{
  "n_layer": 8,
  "d_model": 256,
  "n_head": 4,
  "n_kv_head": 4,
  "head_dim": 64,
  "d_mlp": 1024,
  "vocab_size": 847,
  "activation": "quick_gelu",
  "norm": "rmsnorm",
  "norm_place": "pre",
  "norm_eps": 1e-05,
  "positions": "rope",
  "rope_base": 100000.0,
  "rope_fraction": 1.0,
  "qk_norm": false,
  "attn_scale": 0.125,
  "bias": "none",
  "tie_embeddings": false,
  "parallel_block": false,
  "init": "orth",
  "init_std_qkv": 0.0272,
  "init_std_o": 0.0,
  "init_std_up": 0.0272,
  "init_std_down": 0.0,
  "optimizer": "adamw",
  "lr": 0.0014,
  "beta1": 0.9,
  "beta2": 0.95,
  "weight_decay": 0.31,
  "lr_head": 0.00455,
  "warmup_steps": 203,
  "schedule": "wsd",
  "decay_fraction": 0.629,
  "decay_shape": "linear",
  "final_lr_fraction": 0.05,
  "batch_tokens": [32768, 65536, 131072],
  "seq_len": 1024,
  "doc_mask": true,
  "train_tokens": 423600000,
  "steps": 6109,
  "dataset": "wikipedia_en"
}
Each number is 128 + 24 x the weight over its row's rms, rounded and kept within 0 to 255. Layers, rows and columns count from 0. Numbers have three digits each. The size before them is the row's rms in percent of the matrix's.

# layer 3 attention value, 256x256, rms 0.0333, rows 198-255, columns 0-63
118:130124131142097099120101153123101157142092120121123128106124109124166113146143157135110115135101122099106107132148091115140153104109073095145153142110120125150143128136146089061132092120151123
099:125162180149137127141148165150191097127111157160149120103102102104144053105148115106160144137190156145122100124076162149113114135145152094117116161107128120118110128133138120114111123121123085
101:117172191116130126114153134161095166082139110139154152104102059126148144154134110156133087111102040111126117131114146123129168139125155127139141105134073133147149122100139136111151119144080112
100:145140158113142133108154120131124169096145098147128147097119062123146106170112135117117144144099142100130108130154168132141112142126145096134149106136116117118120123120122102104122061109177139
111:166090146096155124124154175137154109132149176138111154145151119129126107176141108131116132127144107142154127128105128117128061130145127100126146131128091111160133169142119125114141167150121097
101:116123162095103170119159105182158127132109143145096116129107132122119130140144159117101112121135089128108147148148149117134130152124135134148149109113164111128181138108121124155140098179102166
116:137146126095134117105168162082098118134179159140126127138119144154091094180116133129117149122119100147135121114146160125137141147130158130060112123155112134115115152133101134158177136082134123
107:128092135087104121124121072091152152119148178123176128103114165158135154165128090127160123128155102126127142096136091146109205119140080150161102137106146138136116077111140130110124121087133151
094:137143082164137110116151136135153105188113117096096121103095142088109146099155164126133156130191135156150128106088134149127119094126169148116129122110107127152105124155136135117122134084156108
099:110097110132127123123094174120121075084153115129126156127102132129099117102087120131096147129130093101106106161179096123146117128131112087154134110138085119142131109141157109177131141187106114
108:170131087161139163126116138141122080140128089085118096113127099178141106160149130109143120135148085120148147159188106111144140135112154088131141106128155132087130142084103120153119111124133168
105:164122139149142115126115129139160131135149166118088119074120089115140130104139093139140106137160152124098134153143109132116112136124134091124094157168135129115115088120150114107102102165146159
102:079112076104135134136131140151145118135169087112154120105100100102114127124125141134130134147117156144090155132080119144160127112093139110125133129135127131161175080105114124174131119155163152
107:147109128127134120136085107085125117164078107100101108089118157095124109093115138156114149122111129113122115162131162136132125129132089100123120126141125147142114179147122079102140177106120068
095:137131106090087145147083131091148117153107084121129120138137109133153104105136114112149165121122156140124105151148146116118130125102162078165125122139148154102154147119046075211150140094146132
103:141126123148099146104110129093133112122130090117152169150119112204134132145139154106120130136139102105144100112173134144114103135134115142093150137106094119080162114157159148109157126119125138
105:108141137179098140128138101135100132145126109124132169206115106119159151117147127134105145110132156088125090095080138119143133129123092134147160150069174131132132097107113150136125104078150145
095:152109106119099148124122089140104106080114102125110122113090171123102172114117135109095108097072093096135088133149118109159113148140146168164098125119122132169130115153177152069150100140080125
097:092137149146145106124144124119122103140123115125142128119104172102096133134169170169104143144100073120091133167133103137124159117120133124124132108120133132143150123157177130132171169113154136
107:093150158140113151133129143112107104132155113118137126157103071111110133192131146110150123119133136095141128116102145134168158125114151142085125129139118125137159079106128148117160135156158144
106:081116110099117148138098131110123104110111081115079124149118151118151166100123158135097096135127134144160091116177167161147147136144107101124138125083159139099126189116114168128107131136143125
100:102162190120143110114101120139139110113151109129114176116117121184136110137097146093101145138132152132132103092146182140144152132136094083157158109080106123116127107143147143125102143143131107
096:138099119144141123132143165154155124141104132142158125131132061145108139103162132129150124100099128148146124147079112097141124131104133131127098149114110137171150097151103155161139144061152126
092:136142115148142108142140127117130061139124139153141161142161081108092104140095091146126141155133089090159112141143111124163113123125117149114165113165125107139096118119131158129114113103134103
106:106109157150138119131125139124090101103110152132143131121126161141132069126109183113106129108152101124126106130124127112115147111129098102122139109128109115097141125128171118127143141161090121
111:102169172118143154138156091146150130104088209130103156134128134136143116140134123120154105145127123161157117101115119126119143134145144103115142117111129133136136120142126185082139104106127148
099:148144140163100137133125114077129140102154111126133118130147100097103137086109168124114136100060115112125115137137132140128137154132178136148133120132150124139125147117162129178107151146080161
108:165158162094116123110096123127173122191125117121147089148114094129139134190129081136139137109088079126104179119130140147145114136127135124101131113093104118117188054100102161123126125145123116
091:109162162149125134140176135129109089115106137152143124165078118137150118101138132119077130124168108136177152124145134140168108125137130153123151138066121130129121150129147163127131109106114141
117:126131117151119147141113127100074145146098131128114112128114153047079155073147091117115110124168093141095105154076130126136135116137165117138098097116127132085136120156127138187106144127157105
102:102135113099149141134155148122119141142124150144161054138166113106153092164118142135114145131132131165096130145094098117110099116122084145075085110127151125111141060100111169141115103127165117
108:109108135151146111123173121121126163072123157157134109142183157151176098137097122128096121147112129100097134078092165121135127145119064136082114168155140121117060126098146135107123099128132131
103:133143108160135140106166136091150146081100131117152104134169133100127140116104113147174122131137123138144158134122109139127146103132116137110155140191142124108100109062142161158112118151159133
097:121159107178129144137135123116138148143140104139128114141135135146126101124103144135147136122119135148085155084099131132120130129126181072153115091114133133126113139096143111161137129097129115
085:146146127148123140124152109086044125077126130107139130145131107109101095126117162121106104113113126101144076146122087126127118106106091141141170120147125138142131151103137116138168121177152164
105:164064116116132115111097113111104090090108105111131163135142133146119127115127166148122146134115122126118167114102110138152124099128112085107134122144195127132145088103080115158143143140131133
097:117172108131102125131122165110142108160123127120151131118110159122106110091099096111157126112114125093102113134150097119138097133144150138135159106154119123106151088121134122156129099151108111
092:096138122085124129133109161131153130173128103136109116179111198119144122122139098083162131091126136166168104119098091123117130100125147094164143132070054150099144134139120128200102142094157127
095:150082118157103136122144094109112127085144122112132114160171135113145121164134097157158137115096144133141127114115147144140102124122125083093133144150134125115170135110081139130141127160099119
100:137115147145104147125097106114118116128114099123084156113147117162127119124142097149127113148077119100161114106135109120157111151120116166160130141146076133128097146088188117093162184132105125
097:158072166092120138115131140125193128107122162114107131100141133134152128113124105147141139122145113153128092125128108132136071146145116092149100138140089113130116114128168128103128113175082147
111:067128188133150114128165124150072119155115112129090124129100134128132105154130137136128109115151148149145161091138078104145131122120146159146162104126148143152135101105132143069153073116070127
098:140077128177114140123109134131123147107130157124136122101140120171118104104090141139141112129141136123103128139173110128131129126135097118100116110139158132131142102115158116139137075155157111
112:132106132085133112121102125116131134167138173094146130155100119141078068152107188140101144143101107130109116123120086128121165118103154095152122077100147151158114083107124123158182156139131178
094:125061132124160143135130123158113137066102091131121114146129141121121169111098149114145128107092132142159166131134102115104142106126127153139130094177144132111180129094156118155115134195097136
097:077112095097106136128086155166172122146143151113116106135143152117127121137122142142138141138076171171128159059137118139135138114103172115151112144114114117172135109121143139155139142151120146
105:216107114182144133128102118103124118089099130109113105092135100180163136135134136142160133119137132134112115165151071132159111117105112106143120113117136122136161148128157089135143132156118124
100:122158169155133119121117099101084063178137141159152155110096126159120131086127136142116113112168139101160095108113105113120128122129107155126133120122125141110112148153162117128175108077131116
103:125146137061107127136143099144092151181139111135111140114120112157110121144140134118134091138113131150140133097117137121123141154127167130140124115140078136149143113166132148125153122119107155
099:106101154118080137126141094131160095119206127145138101168114146077120131111119104132146163110131136093125113125080147170146129130151096160102097152102121112130134118137157144152109110113127113
097:129143140095149137134111151153167112130143084132101079105086101150150179140129162119117120132161155126111125154140153107092181134133095129124116141142142123120125151089144096121059166176118135
096:139093106175118131142152143165116126132090088128096102109125145141061149115143104123115134116161164108133123110087119133150146116132102140109170131188154123128099118133108111153100143062119129
107:155143142145146148105146121120135139099089122153089142091115090138142188079135084138123130137129138123118114167145165138098129127140126125126127119164111136111124113133182103126088150151143120
098:100178128121152119144132123106130072172108143114143154126113107106132114152126148129127124118195112152173118112210131159128153134121181146189148084097110116101122145148140117118132065117135130
108:151119130062133137136089110142154116174103111119142134159160116152117113081129151137085119138106075156148094123135113115133108130129111143206147104106140134134104154112092156126144138108124167
106:147124104107137117129147132133161143153135145143112113091164096122125124121114114139137105146172115147155136113117110137147110113138129092134143119103114128058082134106150138131142101147181114
110:114190153151144120119192109131145108137105119126159118122120120163142100137126108122073151107189136160135146113112136153138118148125162123111102098104099126113126119124122188137135133126132114
103:148151088110199137118124116108130087122145177133127114139156166163162164078118119108097152140113101125139097097134155119143092151148085165122136118128094115103137136143118128105112181118103088
# layer 3 attention output (transposed), 256x256, rms 0.0335, rows 198-255, columns 0-63
110:117119112156109145136129084126129139135125108199119111109147135099111158098130114116138124173112091130115133114151142140125167120122113112162085121114116138123114129082120135123141124145129145
099:143129120153136131130125119120130179101121123177143114187117117160156116138121160148168148141175131121126150129106125147133131166089126098117054123121120071134112166131145138147100129133115100
099:092146098122122098110145124125113140127102126126125149132105145110123126113124142129156145097143106179124108127120118143119138103124150139139121125115133106079150149091125142140117139151128114
103:087117109129136150133165104104133118150096134143117169158149135067148138109135094110110197159080114146049131104106135094160103114148112127154092139134108100157132157099128157095152118136106110
113:162119131114141097123125183089138094076123099160110112164142125097116141134180112118118145102150171141114151119102099129146114160128136129154120136159130100135106119116116103130123130140129165
103:121136128133171124170124125114118145121098141092171138090129126111130126118095148142127112145124115163099099145117113097080113124118143147106163129123153133163124149125164144096129121122146139
116:114116092139145139126128141139136079129087114098135156162119129119113096159094127148108139113114166132144141096092111106127120093119156159147123137132138113116165140166138161095130126110137116
107:124132123091118173099142125127118112108113147152139103116098134164139081126147161157138113122107075135154143111141143134138144134129160096112127117124107151110086159124115078136141131151145126
090:143111121159117144094152105126126110128159125163152130120084118095104134148119149174127147160149105134156184117161156178156127121140158117134123132167140157185101119114128140100118123178115139
100:103153112116131074192127168128139139124111123132167123107158126124106124128144126131091169085117130147084091166148114093130134130147116154112198141106081078124108131177153146103110124120133129
110:133099131173141146159170097102130132149171119079118133155158096063106130082102128145141136126177175124105092136129098118174126159150097108135142157162120144150153116172117138125155142106132172
106:187107120151132171093116089133116160152172152148142123113111080132128116164161149114118106105184136113122091161121137142184158115163129098103108134117092103164133135103133135116139184144105135
105:084142146142139086145114103120116102109099106145167154123118095108119092116121102159087099131144117119133145110142151146134130134162124145105124136092093137150125147161131134143093125122159127
108:134114108119129142110105122129147142123099144164149107107113114134078150119126098105130152134145125110162132145157126127086116160118101095177083117090122158093120127070108156118099138136078123
099:105117137155143178134208148139124145160100146140116131143148147144097144126106114104117122143104140121160132142123128092123116150131138133132084120099141147107110150141085127099148085117105113
104:094138127134116174104187098127146107160127131114125145097124166108141148145169120173138123102065117121080122150125120127116140094092164131110156157130152113164128124137165125122140102118147128
106:143162127118120125150091130106099136118165162142138158127097141151153094132139144106108088139136126111147122168157136106127109145142144135121141107143128140121093140154124101128148124095138097
094:122151098117095104110130142107139129169143135120130095106116121128146126145151093114182110157116089127113120159115123140094105139129126146123154137109140110147181094103116124099127128142136122
095:112129110127117113126099124124113111092124112153179124098105156102103120155104148170074108100107131155162098169162160138133125123135110121143115102097153109139101128145163143150064169144107150
109:114137111136099094105127102108098126155132121114097228150086128127147084168108115190108087106150128144134106128133133130137114105156120130119116112139121084080137140165151113139116133099153117
111:135109105128116098149114152130133162116134128143164139156144103082116133138165134125126037101101115078135118150134131089119098169144097127140105167124142118130135137136130158106096110131129137
103:122121108122105072086125135141146105083097115133140108127107117136137116133160099088067119073084106129115118151125126136134102116128106104150165152134112123139092112147166110136126160119140074
099:108142131152147120174121121140112142150128117035127135116102109129089125138094100123137145105146157134133122135141127109110109128135148135100122143100148149109154135122131116140111130112123098
096:126124157099109081144131131130137111098135106073116124149117164154120109127108135125086124071142127139102126147149141158129109164187111145140159100167107125115136125190129125112102154106135081
107:058110158139122140160116115110126122149081155120128135091158150117108124119112159124171132149090145153101116084146112122085163087075145133152171126114170152100133106117151121128120101138115147
110:134101106108140095121142114154123140130126130116097135130123137101119160135126094111142058144111105142133131146141146146137115129091130128146108145167128128117135139081142148088106166122105158
099:114160124168115124123112151133118146178128140086141142113092122120127092145117177147135115095175126128105103134100142102118148103158137142110175100115153171154153103179148144118133131118130078
109:164141115104142129086164141106125130103148122101130127139100112116201120103096142130116112074153144137158137114144091118170137147152140132101117122122115104129114168130086109112113137124165105
091:143121104176142129162127114138120166107169131158155109132100129134169095155126113134193074122120133132136111152112084119083111153125134099111097138145183095082148087169120127128133112129159130
116:119156149140105111136101149087129182143106146076142129062134121107137104125151123143146140139136133139119119137143143147118122118168133125129134101109134129119141124135134160152077118117113123
105:116131154149148076150095113098132094097111121091135129154121124151157147096105111141115114111140189125120145100150133111116155119128110098114121149133109091139141151137121134106113136117159141
108:121099135130155146120077107134135133119145135177159108190144127151166147121102119122159109128138114107145111079106120088099167116107119148107121128127141098116123182178093117154155140156158117
102:132097153121097124142123091127126118135095123123137128131134105115120142167092152102139121137138131114122126150152127111101158095150151114074134104139129178114110149161128141119122134153126156
100:140135189155129145109137122125126118130117136140135112161100108148141117106116150123097110086180143134167143107070142127114091161126143128096076119108150127148113106130128093110111134127091102
087:117096103137093148130100159123094084141123114154107114125145173100134101174136131123105083162124133119135114163136174121063132149130153115139111074129146153102123098112141159113134115161157127
104:094142116104107091119141093140118113155119118115101164089123103123088122136136139119110116141104146125120120112129144120122143134168138133118157124101104227133077111141111109113139136108141181
099:150130144099126153145097176122118141102164156143135139125150162132130141120114211114126170113178154111115146142146137126160176138120116174123191093140134085163121148143142125121111122138116127
097:125133146157135163167137165120097124105084138148145088134155135082085148121094076141164112138129128099189183149138106100131168114084106158109126140117149100143149119137131153112141098129151132
093:123141131121112099111129119098099107146112105080111147157134118098122135143124115097109130164130148140138147153122095137113142148136123148130142118152147255121135112116108124118150114108129140
103:143111171142099148064141144094131118121167124149125132160111131111122137103144107091132126086165076122126129106129097150107136119153150103131125136111141084130129142151130154137095100105100130
100:115125130130146137121151111117137149146113110118142099137132104131112145128188153107124144106144103167084121145122093127109148103139119142102155135096132118152120148125136139131108121129104135
111:160111108135122113096129117144112124121185132149107126128133115140155110161102172108088060146143149133148129134073115168081121159103138147113111128156139145103121116109074097115144131104164162
097:105107136119136123099109101164143164115121135096126123133129108111127122157107132074108100149141089153121102134158111124106157121102083137104129153077104158122092124134144152098163101150126113
113:106108131126129163134126104150112088122126139132124110126110138135101095097090150132115082126134148150138112095126153123136148122121116113155100114097114133120133099142130103121162131123157097
096:107130170102140116137130126148102095140124131115108108101165137107114145167128113107124130138119142131148125151120148134085130106138133128099145142081139163116132105127137123088158112151130121
097:137119148156111089112138163116134092109122095139136109121126098145141137136141133114127075114115134120151168040130109165115126096104150123107140121145140146156147145148106130142111111123123131
105:083151135128147169175121132111132175166120104127105104098148114101142114107138142100149103150139096109093133128152130102114173132127139120096120146061142124093140114120120138144137083136123134
102:113157142126086142108116142110108150117154136146143144116104122119115104145149141112116102107121116129136179100108127142117122148118121115122094144137135059124155097118105169127121107141132127
104:124098113131168144079194137132135133136147120101116123124136177138124140103136102135133095093121078132107121089121140165098136125108113184138125131122146096137170122082107145135132122116166068
100:142160116149091134135085145071129078114109132172139147123095103150133108131107142149141118114137077116086156141145138089139139091122117155116166135137100100154121122170112124121135107141103141
095:174118138132145136151147117133141138158104147184147114124164129161146131139100166156135138130130094111124115111117153088152128125120140092133120117107106044121128115110148099138121134152153099
095:103107143126154133174142133109156129117144136138132049094148121133106157121142170125165172163132115083092171110124156177095124122132151153109182105155119174138116164173090100138158123120133099
102:127130132105156128099157137129130165155093138172154116108133156140105122188175114116139169123108069141107127138127145129111119083121145098104115127095100065123138125106148142137152107156094074
097:093102100151147139126148130134128172123143165122153147109116148096097120105127142174157052098094117113114126141143161141095128111136133142132109157164176113152174112120137166089083132117136112
106:163100124153139160134154099126155102130123115119129139118165148106126145108139101145089085104094104151111130127118131067147108167142117120140136151156181096180130128123131111125120144126149201
108:100131151106165134216114131146123146105104129185164117138143125150135138112129135172116093106128101134092126117115147148129147137135141129094099107172103076153130113142140143133126120145121162
106:097141129166160106136138159100122167109118121088170124148102123126122130118112093092141096068121162124147123165119089139093120123133111142079147146149175141130162154120104142123097159126147094
103:161134146124115115119108158121135107145108095094114129140099121129144147099118140136103184063118131094106109133133113099166110114112158105150146130061141070171132138142132129114088088163145143
# layer 3 MLP up, 1024x256, rms 0.0125, rows 0-48, columns 0-63
075:140153143132108123125149141162103113126142086111125111069121109142120140113095187148161114111158144145119130134162098099163146151120155135145172151135143130138123101131112129099119127135108165
078:152090145116178118182145134176128101117136133108106163081100176131102135133181111102152119126149161127126130110134117124154130112130102117095117124144161127155096092136143126110181151139133115
082:112171122124060141123094120165103137132140123194116098111163133095075138114123148094118096136096130097129120168132093107100149120126145078096121101147135129137108118137122124163151157139133137
083:138109149109130109114154111118138160104112133131138118091135143104136097174147125056149137116134133132132149109151122147133151151131146142084128118095099126071126144118068198140165135100129107
075:160150115158161138108166131053153119119135174124129113173130125157112132160160110076148190136148163170110087177119147133148160115127153087113124140163101127140143141071132151156123144109072080
080:156115154096141133138144158158131102119130196166140125117117148169127165144114116120147161129148123142100124115168102125126177138128148127109182125129127129128135074116122114098132138131129136
089:159127049131142125127132135063101100147118169129135074138112163151085124126123132118126137133118160142132110102173152117150167108126125160116116134157150128126106133139148142114145102108114132
085:151099131168149151111140123137156139127173152125119168139134102110115101173156109066112153113127100157158112144123141139128125130131179154159158131113122127158137132115098145149108095137143126
078:163142117126147098138119120103155173105112097114133116087130138140150142134144110109189126132172163130108124099156095091137135154129168151069063119134141127142142137133093114119171093091151158
080:097152136133108149123150105113163165089140135123134106151171126105172094099144123144095119129103085115128087104103128132138095126126115143150116140103119129104126122128156174127093111105113122
076:160133159157135147121147128155129136104120161150110135124090145160147163153125145069102126121094069124158106177129102153128164101125113127150150107130159129162148147139133159129146084135099098
075:094102127133071146128098128127114134146185180136157072132114107122125136133117115151117101149119156160135159148144124143143121160126092129139094132136089127135113093123159132099145158113105131
083:168128084096097105099152134101149138140152094095129149119119146159151137115108152124121142126129163161130118157122140123193127110128164103120133167093064128153125126131128108114100146112139105
082:126113135112131139137134169121116141139158125162136165133129120144164137095126195102153087136116089124125141148127134112130147137126135118139105128116104129172175115140135071066090098101132124
092:146120075129096126152137130052121136122143129131118110092108116121124153151147128108200137125148173137118156127137151152150119115130127116112133154112111129155092055115129122087103128123101094
077:116149100184156107125088120123156203140139127159118122126118125089122135106154049092119150121105119055131183158075131117104109117130104118119114106128136126122142121161117115118135107131106144
077:152109110156146146145119108109109153166123182155144084103126111137144101144154172142094153138104097169177098121112122153148121132129138110146136131140119126117147139136137118122104127117108126
077:138112098128171121139123106136157169083125107113158162136122123096130116118171104137100153131136134098141133118126125107117106135130147114142130127125162128119147155131097152159105122124127132
079:105135140126122120122082104129127130140125089134131168152143126143171105129108124084115141124093145125135125090113131195133118123127124117150106117104116127149132116106145154101129156104122094
075:085177077097112117131142145111123126091084116101101160125117116148124103133119089117114123112113129105137130122092160133132097122122096115086130117127128126097134115089138171148161118117133123
087:096158121091131149136140147132116122082100130134100171138098131157143114121111165106107181124102121136125084154102150133144148118128152162088182170131132128157121157112127133147124125124137089
081:130100095136129101173110109128139155131191142112125108137130160130095180177157144144138137141124132111144090108162130150113167164130126141162102145141091126114128113126135111112117163100142087
075:117115148124104118079097120105102127135149096116162138207117115100140095128092147133147142133164175099181131144134126138134152107128166164137155111133129126127111128108132172139132157082155131
082:142144099080166105104107103087121093158136139089142128119144127142137138096104122131135122126147125163095134093151132111137146136128156126099114138142126128137080105108116126139118144121153168
083:102158110103145124106169092180133108118118157114158100135101164155140109114099115135099144112139132122090117111132112168135133118132096143137119145114139128184133156120093133119132106117135112
083:102134164098110110141134127177166135148108123123109149126156107156130081154107156126185094110110150118116142132085106125154108133127118115111115103115090127153159107125151128123144136144115108
082:131139063106101102108164157153122144113093177133133059076132106152154124109107083123099128124158115111097114136125150134175128104129101155083155136117108130118124086167135149110120129121099107
077:157156143148120112099091169129130162120140100143141187109151098160141151122135163108128122124147109113139143149099107088151145155130165180098130146137125130143173186138106142113096098087165165
089:107119084120166130109115127065123110121084144085144123140138141121132122135144085143089159107148155097079137090105157159107137126130108159095112125128174128115111147139103148139149108129142109
073:099121118126149164119108127092160194144133103118176124125128136067122119143163074099142146133129178138109148120120129112129131136134073149108097164123099124129151106142080140101123096085126115
090:138136070152195107086093128128144173140161158135153160155116135134143139105150127081084156114102174164099131124135121154125131123126115113165143096149154129136142148113149135155172109118119134
078:151093084139150102115138192152127101117152165127140124120126139139134143059164109157128132149136096127105179137146140082137095112122129118095147126109127132114094160153140098107148116166105161
078:122125097153149091160147099156127177100091144113121101117134154131130140138193081133115142135092123111113135181107107101138118125128106099141150131144132126080154139104100126120110124148120115
077:146113146129162131138094113198152146143131213172154150147166148161177092121135115108132110136086109153108101165132123162140155128128095166169131116165137128123151143105133112112136181124140138
080:144139117150105147125129117130155151161144079142185160103132109120083178101161153118182137132151126180118124150134092095128129131126163097109145122129108127157140152088142120135116111113080132
083:058165116147134118121122113164174174099163143067153165121115108142108101133128120098137152120158147202143119150100127104102104121131123135123155124116156126133123110129136163166165149137118135
085:096119110138085129131080119147125120161162136110113097189098103142109125186108137125184088126204124132144136123128154164094105110126141150100119109142109130147101108123134110154115163139140123
077:136149154093106107132119131140093135158155078157085110105142145140092158104129143162162120123154175127130159122100133116109132147128144155079117113109144129093125141126105100124105172168170145
079:111112122114158076117138146167087112132117142161143117035162119101136137117101130170109121128116046105104162108146155132128090129120153159161173135135094128113120073146135089070128104120119145
087:169131113096095128114147141121115130136109142112105082074152127076155171090111091186130125129151151079140134148128098120134136114124141105078172110142110127124110125135113147102096145153090146
082:143121181104153135168157131188148102124096125122127148138145161099123089112123096078094152131134105097146139169130113072102127102133113122102121138151145128180149178155128115123173139150156133
077:143114098143094124112152119109127159131159147119151139065175118195104125139152099096139080113157112211140084100145121074180108155129159140125106102141098128064121105130121133114144122112085139
080:150107163114164114100148113110139123126119101106149140145138110143111123101104148137173125135134156099129164119152154087156145142128124129160135166163165127100135167086093126142163129127185153
072:138102132123092121091156113117106096138164108128101168139116083102119105091138149164098115111147104066150131067102177108095121124128139117158167124113128129102121093124126122151098158166102133
079:162124096140141115132175154089087120153117154108163129107127141146124162121165101119079164131153206117127094102136124144128170108130114132128165118156152127137112118102157124153195138134120106
078:140127152176150143149160134161125116108076139110173161165151141114138094129132125144098135131126129072110125118096099089106145114128108087105137080119148128125170131126131082115140140147142114
075:112104101142094149122135140113121106143119114106099092153132096117153099076120114086143115138134091155079123119125182084097125152130119136128128175084118128103130151105116125165156181137141100
080:190142098104109125120085090172108114110128150073108111138118124129130122121122123100113098143123108154127079102153090133125131133129136135148122156129140130144096116136152193170182150148129090
087:115137117103132143113134116100111106110116111117093149124090118147134112135158148135139174114148144128111153082098116149139127133124140098121162106098110132077113058125157120147165104127112112
# layer 3 MLP down (transposed), 1024x256, rms 0.00628, rows 0-48, columns 0-63
084:120098080091114122116123186102092128151130148128113186122118140103157174122125165184159154151122143167158098160157161106143106134137160114110144125130121096111130114115150140161131103122141166
088:113111135105090117089136112120137124158137086156059121122151138097115096142101144139096148088129130118157094153161127138101139143150106116140158096135147114161093116113113157076155111126104142
089:117149099058158061139175099113086148147135130175155178102126127169192104145113126111120144097127134143119119156132145142132112173128125111135143124139146136128148091089127105138116092149124126
092:159106161162149144085091108122150159128173093140141116138188144113113115152109165126144168118142158125126150093119132133103094133114110114149071118137152174136089104157134130091107144130078117
090:129138117081150123116154141185140170100110082123117159097144175123165113111148112138100117160148151131135109111122131081113140129120153166156149131096122153108101104163130109128158137133141119
097:148118139115138139082156140131111151092155170115115123134115153097084142126088111140088159135143100122094144119121105157157119205120103109158179122090106110150148082138128130065133146137109120
101:149108101126134120128134121151147146123053119116131151084137166087133116118107096103153095139129145157139142098178155126112162132179136157150142133106172097133124121111128146163135130120135173
102:111134143148096110145112152095143156148176126084132103146105121116119147100126149147126165137143123129136166133097108098145123184114120150112102132141149151121118130134133155104117136113116093
090:114101147152135150121107111099145127201144119141140145110185138114134093143151122113148151133133160118137129104185178149124125140153115180086130137167152147107107125116144156156130138116114166
086:138150085138126074155110151154098107143135109096122121129135118137112130162169108123164153134107153137140151125113160114134148119148155127125129109131115090117134171121125087133117128166115112
088:132137125112097113110172164085092157159131112136149131139161150119154157120103090148086160100147125127130070136119096115134127145158138133134153124109095150104119110124117079091116083106065144
088:138080113123138123161166133133068131132142130173108140123104153138097143120090123121141104126100131125088125101154120152122132125132142142110093149101050146135147124156139116107118155140172147
083:111148091173145176081141134202105103143145132101150134118108138112125152133140135139167174140123171146158136108126133150121100112139163096110130103103159160140132148150105102106138140079136148
097:137142085154101139075147125133120123129114141131132139124138124154148158156100127144138193121129157151103144141156150125113139130129168119070183135121083185110121138116160109088118158113133166
103:140133097112140085124134183142105125110114135114076077098117118144116163113136112104125139091118157105121131150175126183131104192137178120137128125107140113112141106165108153140108119118151147
083:129089126173155124174145100115159070119116083136147112133147100097133161080118125082116120055114141131100106133134124137127120119142120122166085106152136152121108130161103154111108124138124126
089:136137094115118127148098123104142080107121175133136118151160119121174167175114102123125100117147107113124116126162120097106164088099161143114149133113098141073144128173106117137122132156139140
089:084125169096119097149095129105146132107132088103119082126126130116124119109141153118135118119142152100166130122119109105132122116129109156165131138149157121139097135105155166103183176128108112
090:096117141152125115116094105177157108147130117114128103150135117129103133149163128105136124162083108108129107092127137111121122032141121119118127121100099122151111116144154150125114164144141103
085:108116132166097116087154152206129165146117050073123174082154120112113112127142127110135141130109152118137160077131127133142117106147169093135122103135117136156100135112123115135146108066108102
092:134149097112132132124140159187144117146112134098113120133133123120143128127157149160121169135150144113156124133110116112117140126138133113119169116117143135167115138101105091138085119134115144
093:132117125098153147145124115148138143081168155166101085101100102118114104152104126146112125158141121088092135135144132169097111120131113138127171156140148119112103128119081139067145136163131120
086:162160127119107139151110150149154155078157136142157129138145083138113114153148145133171139158166156116140171124102109137141117093165180107079137151124128137148145119107126130088118144145166121
092:140095116142148150125130141137145160191093135143124136107099117125098124105148144132169128137098105168127152140122157125133130086106089092151107145141186144133141144123174146159125129127152124
091:148082158168131136103140119155141143140087110188136130136137140117072086098143132125163090129156101122115090092133107138115138140125152110167109079102155159113143141199107122163127095079085127
093:084136115130141170102110127128093112148129098098118142140145103129118125151145142076141155132147107134150109093155146098145117147108136088113092118155061155144152136164186099123130103090107137
098:151135074169144144113146123157111121126097128123110138137125161087126128121129073135185148111142134168116125153112136071113143118106138115146121136099136077086109106158154112199127113110135132
095:089084144125167165137124136140164163113128149102160157111165099110136116132163104137141141140158159111097144138124104128147110149097101145125131153138102096124091128113166103167082188115122143
108:145091128142136147134135116149170078152103106164171095129155149115122102096130121072149077117145136127143144126146117136115133122126132154178139117114171142138148137134119116170142107134128127
094:132107178179126149163117104161123165141133106162154099127143152128105130124161089105170108135135133119067145126116124154091145107100121118167098122120144154068070131185136115098114195104120148
100:144088104130118104132173125165134205162106148118125108123117110119155125098131132103131115156146095113124093084081169152106136116120119135140103147145109109070079131158131110120133109116125154
092:171127128133114100147181104150127164096114141099086134138073154134104139121099161135132111125125143122138136140102146115125129167113131123130157115111153122133152127119094122139156119123155146
087:159140124103118138108140093184132131125110088122137139109091140089121090137089146136092105126127104128089114164050122135117157095137072161121131113137120126125106142114129125109151135159137084
081:133092117123103135125159098125153092142127098153174117155128147104127095131097107125117118165156102131129097131128127120106093113097137138105206120136123137096092103143129093088138127093119123
092:139154129096111126130157137153141155132146163172142137137140140111192142146128137145133141132108156142133088167115109062138118098095103162080101161147089127115139088132119115083134142140116154
093:126095133133147149177127148149113118122147120139107113162151117106119130132116115178082101118140116134114114125104109159144111154155156158151111058156140123144139155132092143111086089119153113
087:123112111100132125167187138147131191130135144107122144130102069166132103105161137125169125155113130108106128155103116129148135109159142141094115138130136120145140118100118137182075095128151129
087:132164122126160126136158152140105127109115135144182152158124133168153138143109127121113137140136160121159115130176082138145122112154121095119117130128144171173126088078113089188128109104129157
105:149097121132147110101135135125104082100113136156114182167126171136119182131117115154162166141098116147092167124174158120123122154124123073132123140166109115110159155138136129170085092138156114
097:122156123118203116116126172118104122125107151154138159116155163060144126123120139100138175103121143137171141138142142136142147177146134110131124130114154167148126130150115137155115106149106147
098:120134149120126134103116090127122124133105135143140143125170163115121128113096129107079148103157144145150129118103109143119116194126054118121143073126146140134118141128145115122135132109037149
087:125132144103161152146103107098135134147128113143111156129115100104132115115108097152152119117104099143110087130134143105071098124127131182114098146139098121093145120154165115111103111108154115
099:121115129131110162129110143097105137061166093157128158086126107129138133124125185111118133132149155124136139141128156142099123084119123121078120138156180170106094116124153149122177155094135157
090:090141102089150145103106140091081070103120174103101138147128089150147169125150153113109144107137127137149156131134115123143127172121157128145111153156106105111111118150147103162143132147106126
086:141138125141139162095102108140132122123111120115131068142148160101093097131079115118104094117145117154131135129116103151113135122173135146174138118095140150131129121120106130103171133140161098
085:124135146132174146136115117107144094093110114132151164134140159131153127143106139132088128068145094136121112109105123112131139161121112125130120099135130146164147121154146121099152115172072164
086:192142152174128156083189121168153121134156136133142109126130149165132125119123111156139114148124165120135166150141137118106114061115169086154139143116171131128123176097120116171116147136183129
095:154188109147117123116121138096101147176161118100141130150111124095107101152115071093135156168120109139122156124105149129140093099172104117104116114131162110131120156094143129120180111087149117
108:144142086118132117081118156124100129137119141075122129138141099135154155144130151113111185079128085151166161156133135120185129169155127127119141115115122094133150134078137123113130112152139121